{
  "num_hidden_layers": 14,
  "norm": "layernorm",
  "norm_eps": 1e-05,
  "rope_theta": 100000.0,
  "parallel_block": true,
  "init_std_qkv": 0.0356,
  "lr_head": 0.0133,
  "max_seq_len": 256
}
Each number is 500 + 50 x the weight over the matrix's rms, rounded and kept within 0 to 999. Layers, rows and columns count from 0. Numbers have three digits each.

# up: layer 5 MLP up, 768x192, rms 0.0509, rows 300-368, columns 96-191
# down: layer 5 MLP down (transposed), 768x192, rms 0.051, rows 300-368, columns 96-191
up300:555503497433522425443489455556543515587551587529458452526431436431517509472548458468424506480546459541517529542566463461506511489532421507462462446541532594473439474601491459471419399452486527481457603522522413546470491503504475503491465480510563543502463417492604507475550542439522505615
down300:484558534477479494538564494444368547523477405562499524587426511471543483566480462407484461506503589451476526494539492539431526549480524458552437504524409388565512566520574537466579569541436438393562485438482470459583522525551493537469617489480462529549520593508486496504504428535517513556
up301:531576438488513579460457583489522437551488498508486532637461505519563496469439438530489462547488514476439476431502575477516416514637519496486506472409443494522487585466502432458522491514550441509585422512551463521473434517446566523488564512540451490499463546502569557525473483532516514531
down301:562582500466445558481505583532618547486521502433554508537517493547532405510508530418694554482508529496411503574535593475554492440481451549555368510533441571480558485508453518501542489412577436396464524502505422513492601545521479467562518391508475440548419465509473538443523571499487485591
up302:495551521458463455536549536498448434455455427526498487481545510525492559533533508487489447511500421460542502505554531481532546552515532589542460483544512497543533568467502562521483564475461529500539531490424460533484477446482582478442497362559461512459512464422433523425552469494483562475
down302:472553540460524510575487522339566519430491368465497502480497543491608511571469467440499580492481528506460555480539542485522533565534513564515572476550550526562567471467529574503491481551568536511527489437549437470492551400484541497500507527485478492490518472441578554464448451522541498472
up303:514473572490491471466482478539461509521533565389476503452530449521470520562444451466413504428450578506506510550404519482530422487524541587463455522498507458518485524433544513385482571502478466455455501463464514436557427556510521473479465498512513545500434526491533405466462492463453453564
down303:477503563460547570473563515506523533530525432553560546588558512493547559503520482388427514406464428498503514466581483510508469484557557511551514519547516507422533486486496530519470536469565493534531487555541461453487493424524553542532502584517374601458449487447429414486436550476497467399
up304:478440554574384540500516467461563463449483434537559556446471524524526504448509477570546577416484496462556446448566523537505467395491497379485536440382405509473451551458533493513511478484578476382494549447525443406515440464447502542463485501496485532475511503464498428461587455423513461588
down304:511511501483511525479430521479463547521478378498517413402390509510531506361439524549511500554516422427436488520515537557512486467528492571497453486544509445419521472516460563542448490487409409481504481540492450559541525528498581533477453479541500572463530555437557476459446514551379447437
up305:541507413518476493499540582530418474567443548566467483462525550416468493514536489592560520361543433493432486572586503493482542470531542529568461440474540506546492537484402509423539461559508525527527490480460425472482467449477550478501438473517437530494521536589500557505434470490457561511
down305:472510544470501462567506465487580492479585452523504523501462438524518453524464462489486552534503548503527530463461455511449556511575479567459501509469502469445541499471574484544516474441501521411579393511493483472485479541557512552477449431533511502483402521492492529524493422563592449551
up306:502512527445442493401539572423480495494483484392516440491577492475436503536472555506468463448459511530493473564471471544511364522426498570465483493548558507416447482447515572479533514474568420459593418489493597501446530415536486423616408496447439470490480522446549486493516534524495544437
down306:437544554554526546495467537555499559513471505576475519515465380513666459438473541458531529595583542503434572509471535509462452555488532471598504514527522371564576472576433437488507490626500496536522444450538444517450488476447456524461485453422576575535563473489510467463491509458481613517
up307:391518500598446533572499493448492481536473453500531506474563431477527488449441446614474505461514456473501474499388514475481478519462488466491506459484523460446431487591514491496488441473531511504501535507581578456472404503586462490511500441485417505468432567514498507498478534483448495511
down307:504453518433532545525452537415451471413431482524543550528520564547433475477512454461490557472473476423491525516548541481526576542499499525570556549518455449506379515545521445534513549556466550617528503473518487509511420471478490486498522504495514544537441510512530520497507457453531507528
up308:517405540494446487512588505528471423509532483473449442516522644618494480477483569565446510556556496511497513537516498470541503472462587551536456596448498498434433640444558623514423532479497439559566432457549585589507353499419539378506540525503401424576435426559475484498412470460512490519
down308:539595494426505563441482465542513498576509515578473432549520466411502444449524402497546445512554603455471509387497455465515468524422438459399478470412456540531516568477393427516571486559525548533419485559432529489409514469532427531570521505458489495464456447547457417543559510537496467484
up309:486524567474500474549512532448475512497379511546414472520430433470629531555497536417584555546437459533499534587331496431570455548548509465467519497460464481587511467561592524538503462448491613483495463501548554533453548475502494534477532529481467506495525547528484404435496523476488483579
down309:408498538426473637568503517433483479536448444452508502433601438461482461474509496450414489460533537484502454408524492598515506556457611595549510585563598489443512497416428565558466495493462488568447399492451478499513445604517498408462512483573465451510497553465602542554541432502456583580
up310:452521543545522499591470549566490419475560493494502516574514374520568488497508518554467510430544503545522484497511529557580527500502564529480642548509324464440524445424461546484505558461571558600452484482498496549538476488503445450496515549539590562464441556585523537506460461474533478462
down310:446431596499437480497598539496466556490510559477506518420412585496493627593454543563510496514514555478529562457542477485426519552463503452514531475543632455583503509456551598578498437601565525451540449449457502440436534543541539502510491470474500477450493533434497523499488531488515583569
up311:467501411567394551615524590420485495408517518596519510492528527477470571494551498529519465392505374436421543502495547575521536537373458515588512475438479435582546541497470547578514532499653490439446495490499572555490605491530528509432448498506539489488560526577503525510565437551386403486
down311:571376572444594496571489489525486537486551488513525491516552484448505430603452531463471441561458561397551461484544412467423422532571519521478462511666535497456505541483449501454524466564472506635428423425510446553469453518475488557536545529559470509495407518491473435496490571486514475501
up312:510515531472495375500562567534495475504416414444493528458551550576499453583523538494548529423576490534517569531517498457502510465487564476419426394534566569518456526473381508467435541481546430520548465444452606523566483489541501499495595534443569552505552421428397471463493510455546416551
down312:548590455472471543485439505560570549428389494532471497492485578473504485490532446519515442502357443490470459440552522579520520414516535498518571442485479571561520461442483475472457607473491532537534569474543433497499550470399473440507468477462469498499541514427554462532517498481439494408
up313:490540535399487573567483530543529446559501494566574618494432482584458535475469526558545455476484375458460435542551520503563478535589533601478527493565534537568540571566521453453493572424577471544473458481575485530585471547542554540501535509493440516455510465465604555653511528456477483492
down313:538472482475480463510545527565608537534508607535479512487463511545487479568430523568438560545500551441484457496476498495471553463529586478494520482462429566543467525414472546454434506464468440448580477502448563469476399419605502493517481426474425486554541531416482503588544490485558562564
up314:500586536479475511576564563527500479520476478510515418567518543404479464375520458607476467545624453623458485493503568577477505497568462491542587459495496515546473532536503527513501424425476491533535481526405527534505474488536467489453466437534534561514545415445499522545475559477483495395
down314:448423529515498472549506516511463527546568577507571595413515396579570498488600540415438493505463528431484534462522527473522450396533525502539459463479459572443458444570502483520475453444527482471450491593427502528408576514393517581497466518495436474428451551442491418595469451475512538513
up315:478468541492514502458656490534427497532452513536508516526497487492483506520424513511518471388511470450541549469558414433535512474422490441301501384549430463433466443415518480543471531582604447530535462479430487456510534437403561444545493680495534451491465517503484535539505615524407503495
down315:462551554654413387507436534484499528503509535500448494429548415515510498440504430537473530520589493472472455483472407403484513459423467445523436557447480473486576495450540581511609542557442482450451583489463474633568505504522455536454505460503537537444552523481543465541551563585483405555
up316:496452559514510478549559506508464485525557617493446550522511469460462590411563469535597571548561559521557484518542463570554538504488520552529527519490499451631443475498454532493441446488444507516450521502529595491490482491537542484437427488504511505536546468535544489401485525489430470529
down316:419495490587507515491444564548526484522446546544550444455474415509502494560461473501488524507495453509470491444459475475432565451460538543565548504431566456558486463582484516516489631509517565515499481563525428496519474475494563502465451542550465505541439507507448445499557463485457469476
up317:449553553579463506449529487580545448528537406505531516477509569524464540479485429505501505451522546438412552480444381412627504502530454478505452490497435407530473508547566476448465470508438464527474499542565412476543410426445585539504528434430464510514540465453377425470506595437521547501
down317:535524485459569506518448506436546556665538484537604514479488500545414479485464376489450467476558514430439507601526616536449639532540466448518499473482492447414539508533468516533424475517506481440453543478432515386513474492544508475431505500580512388483501541488547580461355457565462515509
up318:462479433592583473544492535494405449452352466516506504559505476505529497449511473460488429424499491499502425479490449515522505497529507498525511502431513548600515538500402450550427446577450390425528459558536459492612574497585527516546432492473547412418525535501415515490449501544532495514
down318:488549395484577425506539514485501562491460556499483526472637507523406583480478447510564494511470492462491445540543551502526571551513528454530540491460506449511388461518546522491547492551485531413579520510462494475514524435551515555501598497467524530569547462493551569399569535418502641529
up319:493523441460551469436550502432496440455515430403518434526438540390478407427507554535439551482529404433554422505517482527467506471425604533429530495500576456436423583514473530475470504526509450536528393466506630423538556523558469499498453478552466528513456418553514529507576507444548539517
down319:566511516506547392502467544517561461554454605528567478451489482466561614516503491519597533467551510511526610432521477512416611520441456529569467549500405472466505479504528518541576556529499503391526561463380509561434396437544526533438498506584498543486451537438484411475467529458552528502
up320:493539590488565495545497434447430496448483431442482447484553502556445519472503431571515487544481451474490523494490486466546516505524517512506445527524491461536388460541490521451461462550484432485457480412549421463528512410478379509460484532463523475519551492653527483433586479471564546520
down320:461491388448519500429590522480534539551418582526522579519475466500499513596489527505449573480571522413442448547582532463539551450498493506508514521507477573524541484533546503456493518504376488494493505360536564486465439401536535423541400543459451433598588561420431601493524557468555514574
up321:460505429530516463466605567499520502526468510500516550548515529442543485470381469471476343552578558503467485534392541575485543473434407515416429491500564464464503584530487426532491440476453460581465504546510490477399549519502450597532457530602488552524479547547451461501416486512485468400
down321:390562500539517473528510430521473417484560512520440377518402499484479540603547515473478530544455451567539403448539531547519446515534621510540506484458512510589533501446488553491540570494513488412537499548499502508446494553504593509462472467497466447532469469480447558459537546486482468556
up322:473502455521479478544518527464437499554549525440446499469481459476497522490491538402505438476412507464411568532441493504507502570442524530593458481514543562522457478492508481529399546470438514457554537433450511482518522479534482478420568480550514489555439407493474534559507538406586500436
down322:513631509495576447432464483580603511493476494652519475454505533562553454522557523479428640549576480544511518356552505441483454507560580481520484444480515540598474556482491500524524513549564485493496471541552451541507496547502469525486416502467538494543506454533537489462467440461399513510
up323:466611537446449477475540529490525472476450492515487504492563453431516529520364479482510465510521461527476502495411480442495474466533502512440543393519468492508469555515469435473568557497580409499533452641424459463442441468424462458487558514488514492529478460526587549457597433521443523624
down323:538537443580514516490558450422546471499475492529477470459413505472493495492522448540502511575505492551565587471515535436526596557628485454495533569460540481523525514636485517534511514454514447567415563506513492431535458494426482491533505449514540478551473493516516489425503451509465533440
up324:556473406593487411511513362418443446494510482493534495495533522583496534553509580537511526476485410561420511535498466549516482506483461452522530366551559515584450541434499544462490484506519364577438519438572555574492394469479480504477561398464425472521552520557497469539520532495453501576
down324:484493527466537415476538456557535581463571539546413474526517427465553457507450566617534533418490513510515465508449472495544608543495471497470496558492531480583522492540563489423452590502404393542586585571468561494449507483427631534450513536470506506559475551472490562481467475499434523376
up325:527582511590566486538490426294524525460567521504569525447558495483481489461447383485487597475478627422569461500505548510454515607580606473456465515435471515482461584555542431484465418518509494554550544649439546450576474610505522548520454528398536398446541560406468487539475506562446517482
down325:484519496536434596568492486402428524484462528426565386563403461456578442413585548525416484531485588568526467429485488445531561492617459451525530435544617600597546499497521465452546427393497504476476489583501436496458494432509460480489550479456507522503412425566607549515559561516434509441
up326:453435523512537518517506544548502559474450593438522542505617575479529545535471497524452571527510572511378441568498509559528442473551450559583478412589521568464564499541500542423370531534536420469489455504590491403494484498494542574441424553472520569578510474505554478503490525608456633540
down326:497517511519463536432491506507492502498460465489459483433496535472504493496550514473503506513527504507532505506458450516431474597486441511473619579555564453613400506530450489517465489539388445501547505462543459472587476465455478618533593495491494402542449469595518558411549551534562489488
up327:515496547483488507511482519565488445402476513554535531508532425541460490438503549471527531465504450466465485523593516473490487517419348498543421483549460454462483501504502534526463487471455566534505475482516507479544427455512580590413509505381574510429515519517426497592463515485540495477
down327:522486582530497559465520531433420557522569452417511406517405568541524499489548483463493562516424516549502528487559487525629491429529460458521554478501536474464493495534500558604457527494504495493436557451493495425529497532492491468528536529524474503471537566535452455572544624522525583533
up328:459465484517472470454560491460434574574447554592468494410507449505478405518519507492410558433467595435480548490608481622489464482464524424494439475450533532510437516558468543498536627464557442505539527497539446571438490409541518504478556540563512443509511537441528515494552495450526553455
down328:422651532567532487586503571435587508427518541564526471531473524530435437396447416515557458483514457470494600560452539581557435565373458577490486463367580502495455567634555609552499519487440489393488521550540435535543516461431585479434504490498520532454560486497520393468520558530471474405
up329:579493523451513433490504508499572480587476471543502510577472541500582450508376541412449540425603469522576513518537502497555506465594509454421454569467466469513509485514415549475518509572506521483508542535590490494490504444493347560475509481518568617485479464433530489388463530472442479461
down329:503497539590463536534539506506432466422469448474548440467495521500470577483548450454494462529430510510436509509434538510514420469524503578549501499503552605455543554408555472566473492411514509496516424435467543523544550585444543499560520525520438557490544470511541510480499516494468548428
up330:421515599474486529525590558541539424590466501451480475469472448452472509536432492623526545546455416466448515518508489504582475556565414492548494523567487489547556568467418470509594428475566431429494480594581533463507483464489468496541454553471560456535535520489419553539501519432489348506
down330:479551506469459413552477456548459486432428517565577568488499507498449498471545488445484482499440529410491378503508562530482543510549484557407535391524431510411621533474519463481557523445547503503487468536554567475448482545400537466473586607440505514478549562549443519545429452433534545486
up331:454500476389630472586465569572537554554434536433532498542464429561491472567557565526466462496562549476446587526471418607567487515477451521474503498527494445470585553512374491528493459494498475471569558513462529457482551497482549518478578546477529486466514501485492432483487501509503546571
down331:542599493456487517553327484442517531424490500549466470488523482594542458458524422471558482546576462528560485558436457443510464526511509522522513436465527538588565608519446441395573527531566469441433560508490521533493501577468457499501501531456389541490486485535541560568621475508523473513
up332:500510483545468493516553481523469531555493534578534526504458418462434557511453454489504580529473511421500600482461418467565468486475514480417486556577458512472562539480549565447466474509421417462566426545532485547523574501487426522411470597570492455479511561453526488480553590544518530585
down332:574550482458569472514447422552490458509426444504535434406463533478507564474455520577460539420426502523561468482445538528456457580535487482546531526400523517443490427538482481487505489540521614579458435471545608426468519535572541548528515528482474497526519503533574474492585578515523553450
up333:506471526382502600542595594453540520510406545528570546491500494534539451489495460495530519549427466523462485557540541485465463368576482535493477548491435444599471521518575449508462644484605415488490617533446423490520456523451549554527469471468493475449533468492543473515515491404590543529
down333:440462513509490437458500509456521419530620525502492438536551473545534396554597479516547532521489551464477498522502504512517515504567424567459418460523537496444522533375446425475521482487490498441448534496515448508402469580418503455474564551519541479517486402474518495577483510611514389490
up334:460474528604504510442520546537496505586595513385530495479559581423537505496519554428553558457485474504493497438477526504517512547509508480399477517409550498481571459604529413463509528587430483470502406493509479442515482420599451491482457484575507534511601375434504447459509526496476504537
down334:444547467445473445483572516552531490425563463528499539458521476535461496500476554524434570558500478481477510506561528491542511443430596430548463478557419485456488506469553494546494435542489483535494512523516475391416542545430508590453453502563517535513487581402488654515526590461479463516
up335:466455541480600530471473486518456426411430528422518505446556443648512505491543529521555536490450509481532529523571545392441520479436522574527523598530524520455539582449509513423472498517490433547515421499456506485588550572526489446467426536524470476369546505550405529484423612456530439521
down335:455416420465556535569539376506526536458456544420448413551537531451555492460475484522488507477429456506440474503506489574515484492562426472486534542489467415449396620471487565526475496430448445554528489511550521473507464444471489494515484506509508561368417493457621571575575438465523414563
up336:470586413510466415472498549478458435469553593544515500484509439498531478501414502516505469503576412486487482496585442486593519406496518515510486470540525496519503520451411571588531552474521464527350518543544534483555536543560538512527483541607528629519519510449469487506477506482455484521
down336:361429501522464482514547484501525490462438592493521538429481494443513471486564481430509634437483448547634573583541562587505529458523538656505541523426497482470595377494472524470482519470460498529553525444529505441438477476573473522548435525509552486493503520466402450447427466603467446439
up337:569479403537432492509568568402561539563479506620513472526524479616448484512478482562476419543466505509595478506552543458529566481532516516478482421571528476435486578468527482545393504495477454406660553570450482548472602470526575493462409536439398508510623582546447394462504549540530575483
down337:500498428552551541543470535585435493589500529523529418480485508470450537515470441360573552464555395524582533525531424489498545571423434546506496589402510509534493413443515481509595503493443532493457525492481500467529438498536348456554521476432490494500440505513380535409524516435527518501
up338:480500497537477392547610543553545495519523550590436510491529434466506537534605484497397428452545525544572477494450480570513529536455522505464509428484385438583499559379493468495489479567470529404456520564374478602547467581486581498465478544486482572528500519482517513621466601552518467445
down338:551460493531468535508462533463524538446414537555459469506457496468464476566478507544536588515489528573497499501453527555513474437451583552522456461443455468458528526545506454508404600518462437530504554500527463527487553557506533455501434486533532494442474457473474429542556521451500447477
up339:508585487484575521507494445502436426494431481485466505557462484573578498371498466509450537501554498567534483506469412482560511565458520471466464483572514569481452480452454462486426399545489487450526557443494476522509482479462543526520465494597420595497480474440480467454491443430595490494
down339:504391497505495455498587402460519498527438501463543476605532556464563534477584518526452493585427464440510445408512453421494511484551546486482446525596404422516417422428483512488519440523504517444567521545551437385556461445487550448484468462540487450471494551496537468484490512466571495461
up340:481504542498515457529337494570500521492530469475610559457474464464511524538374505506494547509458510489561482446535480436486564558498515590408477478496486431495581522465552472570422565560443493485556560495601508482515473446442428488422477520585480447547458419509553504444406468542499490501
down340:468403503544500489542518445513420533523480534525563535526445403550623451404482430545471438582573477507529528542497442567554515479429507522556382491573431502422436474559491458537458449525445513518433481507420494480504479471531545496447472438456592479437511522520491501491527519497489458481
up341:521426457514442496577509497478434556477552478524423498493536509484525475424425460545471518492434430429468505504479492515492498495533461499577517481428516508503562595526432555530434403465466462565607514493539505516455431422502500398438552462442574465562466445568418486478506464514489475505
down341:459524452558560542587547457547447552475475476495530513495403574569490524525436582371517487477433411420490486493565540551600506558484522622469413499511506526494470602454473507520514539539523435530432413542553499507435527544525509511530485497635490571472577449509464439475567426431519523571
up342:390523514592560460559464490512550454521513503462475467534418520513426561456449563514476461527518529465545499587543457521557550484475462461575485429473539515461518489408540527452431454545420392536470462504478472463474582449503491458552454604488497430514513455541507409550508470429492521536
down342:485569512440576563558446495453570460534494484460437624533484523499510473451568422467581530540448497444461487449504510533417452528509485526467479498464448504442414507521483495463501466567475576471612492420483410477644543517535497527517493491462461669519512506568550583480472527418499543504
up343:490627467451430448457519453485418435527509480592457495541476487471495444539480540582559494478495483532492501528525509565514501501494471467579507475466463489572477536540562493564580460491528549390534448535566507597503552408418473478444508471582544439485456630525456591519452506529461527487
down343:425557516484564515544602507574435519438592458473541433465448575538570571551411513497407540477492488539532530493424594464516486524498476513466461569472512601563446564474469577499567517462410511509429560464545502469482491533441544549502504527548495559497558489554530526502514505458523457496
up344:567528516548612511425459441499528397490534460523470474512450508567471502471538407464474521559449526476494480489535509448490532586467515530475541527483368483473549563573421455515490518458561498499456641493525494468491503513546542477538477441556610609485454474518552496554497555521470564420
down344:474508557626470482520548543439590516515421583544468490540437427526582489384560499564486531459513502532509491575547533483524587437480511451517518505462522498550471468424469452591443522471547437446462403493524508521427564587471500534471426534512361487438520478541441529505471471491542544585
up345:465446500493502528504553532494421405461482468430568605544480529515438522508476539504443433509564434471452417490488533575564435530460398469393482426533539492555479579513515522518506451528510420510525474475453509551559558551438434498458473503475527563558484480449482522518508495510396478438
down345:440597509492485442560504498377531519502502506535439515516416485557563477508494530506459538458519481478530455521452481565528482568558448457577472512553496512518627504439535570553560539436495463544521424570492531377448546543510521441442502493521477477541536516511423571451538442407563474623
up346:419493510487446432520557478504431425511491512531483436487456450585504524445533481533426441582496570488440571527373471457526459535550472483529440420472540462482514495509452468445441529501501463473484515556414577449471511602491595521444429489538563459623521562447449416476488524550474503495
down346:472498549486459508517467473462473498493553518493508432517433612526451447436490570492556526492423440537559423501470490531578517514518487544395497485506477514517425417507612510547537554393451430448432513436387514510550459506461474552522473503546584373533596566478500534533508530493534413495
up347:438546594480427496523517444500481423502584508579508441494480473471474575495492493476522569539520399460501542457506522481526510499548552515496488451600485526390540522509491518499475538532556549507491496476514555434486370460528499557546490454547493465473445494425489469439536468480569499492
down347:480508513486495495565516535494404522579520522583481554533563403540456521512530426510460485463373543454414453547503526495611409478405488566487465451573481482534484576532531554589579506400606475492509496542481505503592570502493524577500547522449593480457511455520528429553483568412406492506
up348:471527443492478505534492402455414459541467565529467393422515536499535496493443517494488527437501628516455449561400523519462475537460548479468502512539402482541494562600551580501619524492578423500592505493445381501478526432430454526562437532440501580526534486505451517513456582451495497446
down348:624500364516394538527488531492500506463558523528514524504568450524576550435461547541476515487492509538485538523446463642530526398489461530437513496499532519473523564389494558434487596481530565599503520474441476552532519494570562563582475415494467541519487499619483452520571445524623469443
up349:513482430562549424380636396512458467503332525517511480525484493499492493577513515411575492461508530521452554501447469548457480435542577454529436475523510439539508568492484448470427490589460508541633524576503639474485535452447524593402591471551488440509545486504471535521475558550504460433
down349:475442636535538484414528566517556498517521490520470505534474510499512516419519546492557528488463567599545564515420467435416545549576487521482494444455490490489503565584600556449539493445524663500563488516546440536512411618455466526449471498445474495462635539404469571441552510551543380524
up350:537470623565422534344468562346539470531451511475435480430526612566468420484558511402461613461540513492484529512457411375511469382450578485541563592434447449524548632506374429548530467500551494436489431469521522465523494503523529532457489476532546468426549538471371476525600467456545545529
down350:551532579513420465473585628526419423545475520436589462606389456449415495438549595514455473458524518465459461554527495477439530440517542553519565479557557542515559445468468515483424620482578478553536536548403534491485465497494415617620464488593512433485515501445576472542482548473478498480
up351:507482362530471525512470583519448379466437518480514447464446561567456487397519522516488548428512509420575430534479472541503443525532513451498528520478419529414516517476534526550511448464491444413476467463493562547524533521519454506503579475478601554458457484473466518578511470436459572558
down351:430581526518419452506487536440515516530562492543473499523471564523509433503551450466554579362549618532528523611490510455521522546469507543505505497497549484505558552547516468510515523454473403469586475525501563561523511429518424486505392529541433502471492568582559343533464486602478523477
up352:456512502530470560519516491513591442490453537529506474490518543545466581549490493533492387506541459442457517482589457535436510487493464533540556540593464495458545549483514448431459513470514434497404528492495535517475538413558496376463502511517413421592500502556544476464477525405411510442
down352:540510444526495473465487505528624542530505433478481480544501556476473503508551506602449569477477488387467521494536525457569510507467537529427513501520438488529540468450442430464480474591463475549493487488527533472526550525489510500484499544482476450538427526483556460481576520581516566457
up353:541486457478454521450485509518551566507447530460475554498489480518492558539473530517488462428505602455459555574480495519489511516488512538428585507502425483586491535461520540500393508519519555430445632491575435544564523470377431529510560459492486528515418464472498501496445517454553534526
down353:509452462513491558469471489500393443486511496439499456487462469556508512441498583502516517525483435548564503485593519564458522469511504486563427434448519441563581547543481537497500569514447498426530501386515430483450503498546608491551491447576457445506409535507520478523450458489500512481
up354:447453568525510554437531467536526502578495522428619549501512411542616453524474432513489495351511458456542424498527507471459469430565553443531480498458442434485494479486512587511509528485429434440473559516444518480419569463514368492517424574496411483432488507444542496597418474448490492479
down354:601417407384504578538483521463493519532524413530432522541396567565409532546600485586424482538447532572500483453542602444527434530479483432427523485491456501478492557489544457507481451563424528475511499465410589536466523519493528530540541464438472447470500475518502487521501458542551528375
up355:511563416580549476429501527446502461536510584490449503561503546460559490499465457508508504438486468510503524528566512476452486532432476483489417362449537537491431525555528448473510482463463512549569558531494544517463512491574475462459478498549458616388520607485491508450570458534523452501
down355:487488505474369439479472563475554576454424578551491485396450508523546534510556463479486483463447523551538515475471481490483409518471516504580486530496493504450484437409492589519478539527503447554459524467469553501512401462500477467476497524501478549505433507445472439462502408537394507418
up356:432532556452440481515540435566502550513523482426438498443478545453469551472453545450545506455472483557478486572435569513542385500507433462431456571502467510537548433542473584447515478555465507540504504508496579496500503434549637545544495537423515426508478476413491483415479451472444491497
down356:538452535442497553522443462509485486501526365554540480518494466506507440564533459479553529613486568527487498501592560505526492506462537441465412453509507373496525527422464432414566515564493457536484508415540526627539527489495576448483458477507503531515463464544523490538500520461551567550
up357:587442485474441478559455555533392500491498523402494511500407437480526508472520408507476510466578517415396550448483455697469584495639523524570501494479585544510548587533611527469418476504505551568557617512558514454443507524557500508420479425595546630600407509492476468496467370446602556463
down357:436435508430534442457540539586486469372539496477549479472478551494466560524430510517541464450521453488529565579478581452521538493518457463608542482440540526554373372390431501493542491446565569508480486459396510551476462490373580559536560493498485506527450419505521505499496497578479431482
up358:545508452501460468517520493480473432582539433483491566495493586515578531510509526437484530443520471485432503427522572468506473514539465482508524515435468445516515462550506532484525453557491461494516503536468557563481452484548505555464564566444520493542548581402459496468544582472528578461
down358:423455596467418531429593570494508523544482488528444436429553529546478469502476457431497536550446532539518462549519450538519521477471459562422494489496584460464507464483528534507577516564533461509498542505516482482461412522440471511525467507628443587444533544598496567529525442429497400490
up359:462556441572447539510455419502506487467476590462550505534524500586461529563544480553483400479498511517475545486502470539495489465407520501503501541416486471588534566554512431439510581553617501469553387557524464534573474429518413590535522504565397453438456539423617482383372529574621462562
down359:505537548596448510521556392460479522477489448496478473532493530462626497407529449478578520478577488461548470476463521619529460485539482469542470419431510520470462490536488502531662490465601460447529461478550502480538485471470558527532599414484505522509502425513520431358503370469561589551
up360:480524486449542555446547484475379471476443525592536475442374482497529549499517404519483611505445487460466496561506559435386473530550392492488529512545468477521432566442536444491535477517513500494520481524498523484463425536483471437496489561612497543510513491622612445439350570449567517529
down360:435546508526493495432586500457515504465417486442542380592467445538522383497524510477464485427617524474436498424438532543523517577491505485420524475450583473546472548456424475546538436531507475427633429479523497530602399513486535466551555535482554569512477582566476517487480505555356468494
up361:474561542522463484477461486506391501508424447481447585501576472486508444446500561618479537491410524485538524482399396534551541460563521488473481462525560504422477599511534515467486464528559542543539484475530465543499514452496561435460470537487545523496416603468432477481522481448473448475
down361:519572493521497430553544535518462438531472501511506460595489513526477574546478374526548519541516437514497516496589472493532483492439472550556452478516466486533584425487420578503486523519504427578558584549418542508516495523489414582502524447595439521486599407448501445523526416466495566476
up362:488536510458453476537522491498492518477566498477550466444504518540571572474582448444499494442453450496474483515529464544476476508501577473584539431473565511555496492490522571627490560535472476489470578513513402499562569565536454539512510506585461471544447533499361432525493498533501478485
down362:499524537597479472555499459422517529511490463578476493461375518538583547423464531511482511466476531546435499518498498429463410548522559511426510463471489523472519437549439482579485554469437540513481554452452470545561614456434438483539472502485562571519545568521545499510389494361416439509
up363:523598389521521507592526502501405517551451484564441505498468494503547519435475451489556519479478560489458415607512524543459494535484563569486453522473539601467457499514529485541489462612547409517505494522452469503520536469411525409584475485527532587433445433524519473461427564474460422446
down363:456456459515469504543482479523470516535487486486434458540420440437642564436547581557551422533528512580471580471474439484457516428447481440587474512353519515501555546466491529464491489441448532447496444564505451493575569483524407524546456531499413482497451446488568514568489588467533482500
up364:513573422541588421431443480505494405521537546446467408500478487469460492422593442544424462537544511511475531480508482506477494540474475465500453550476506494373535520494492503479400549472605545558582610421495479493468532535405498410589478530472532519525554484438467487545521532454515485413
down364:569529548581466534619531494420467601466401481465506509503511503458495504472430445488504616449526475575411587479497432489546466491476496591562493502557554544518512428447606599470465496549473559462488527478469446490593519449503566530466573596573463487531440509504531556488475547477450522545
up365:501540449547435492502557499447463427544625541443512487552452555564551517551474402550497537416471505433474434487539390425568508543498640456476482478468466480554463469470488473460440421581640478546393536516443457407510462556456431483557458394579462470511470487543518495474507507475576537505
down365:523478504466495492433330581543516600425536441443534610578417498538505542483553526434463470571465482592537350589441434463468502555532490519478522422506490461418532482578531535561573539483538440604578542518534468566513471447540513446608482569313550521515458445475457495465488565440582459457
up366:584560455439546489500465475441534579494462546494556398536500477504547535582511480670516466451486478422545509540429542552522494458550464516543521425490525457514572522457536490581542484412477390628497500454479468489614431462586461520458508442483469433513517481484447461591639515536446552420
down366:581475549614487419470488410530359471424525609500497476488558468487444593460445562380490540536492458507521445478420515528530518511377521443485516547497497516522391524493442572509424535563458529490432478452568560524556511579467503500448511547540564389461506560378519527464518559483555473520
up367:543479602455543513447538486443491458539517493550424537463499458499411534510484608440496500538445517397471543513468415530470492465470471507556477517502497528593480564483456522491486469447562554524420545562484471520429498442511458488503460513500481448483493548481489496518529524418381514495
down367:453484556489507468488424374502518482452430547492477420498477483461473454481490482578557523554532481472424467402532520491477433473590497500522525427399458498485481493593442512559579516501549531669574574511482543511487482471453508514578541484515512499488450461496386468432570522453479498486
up368:481560475526545476445532492458489560548455489513499550543511517438498491486436535539520410480476564490424471611538492536480483439504467535568591496567473512510467520438508422455456525547472547435463507470480469565533602526481461483520401463558492452518434519587447515662520498413450452579
down368:499450516464550446531538563585564438515428484464540544537564514505544482422543470478508507540480537505535566605489542549434507523509528526573559511563515556422514511547546469473464483633532543399530430566496479510458562415420550493448466538512581499546552524421498460600447487448490520479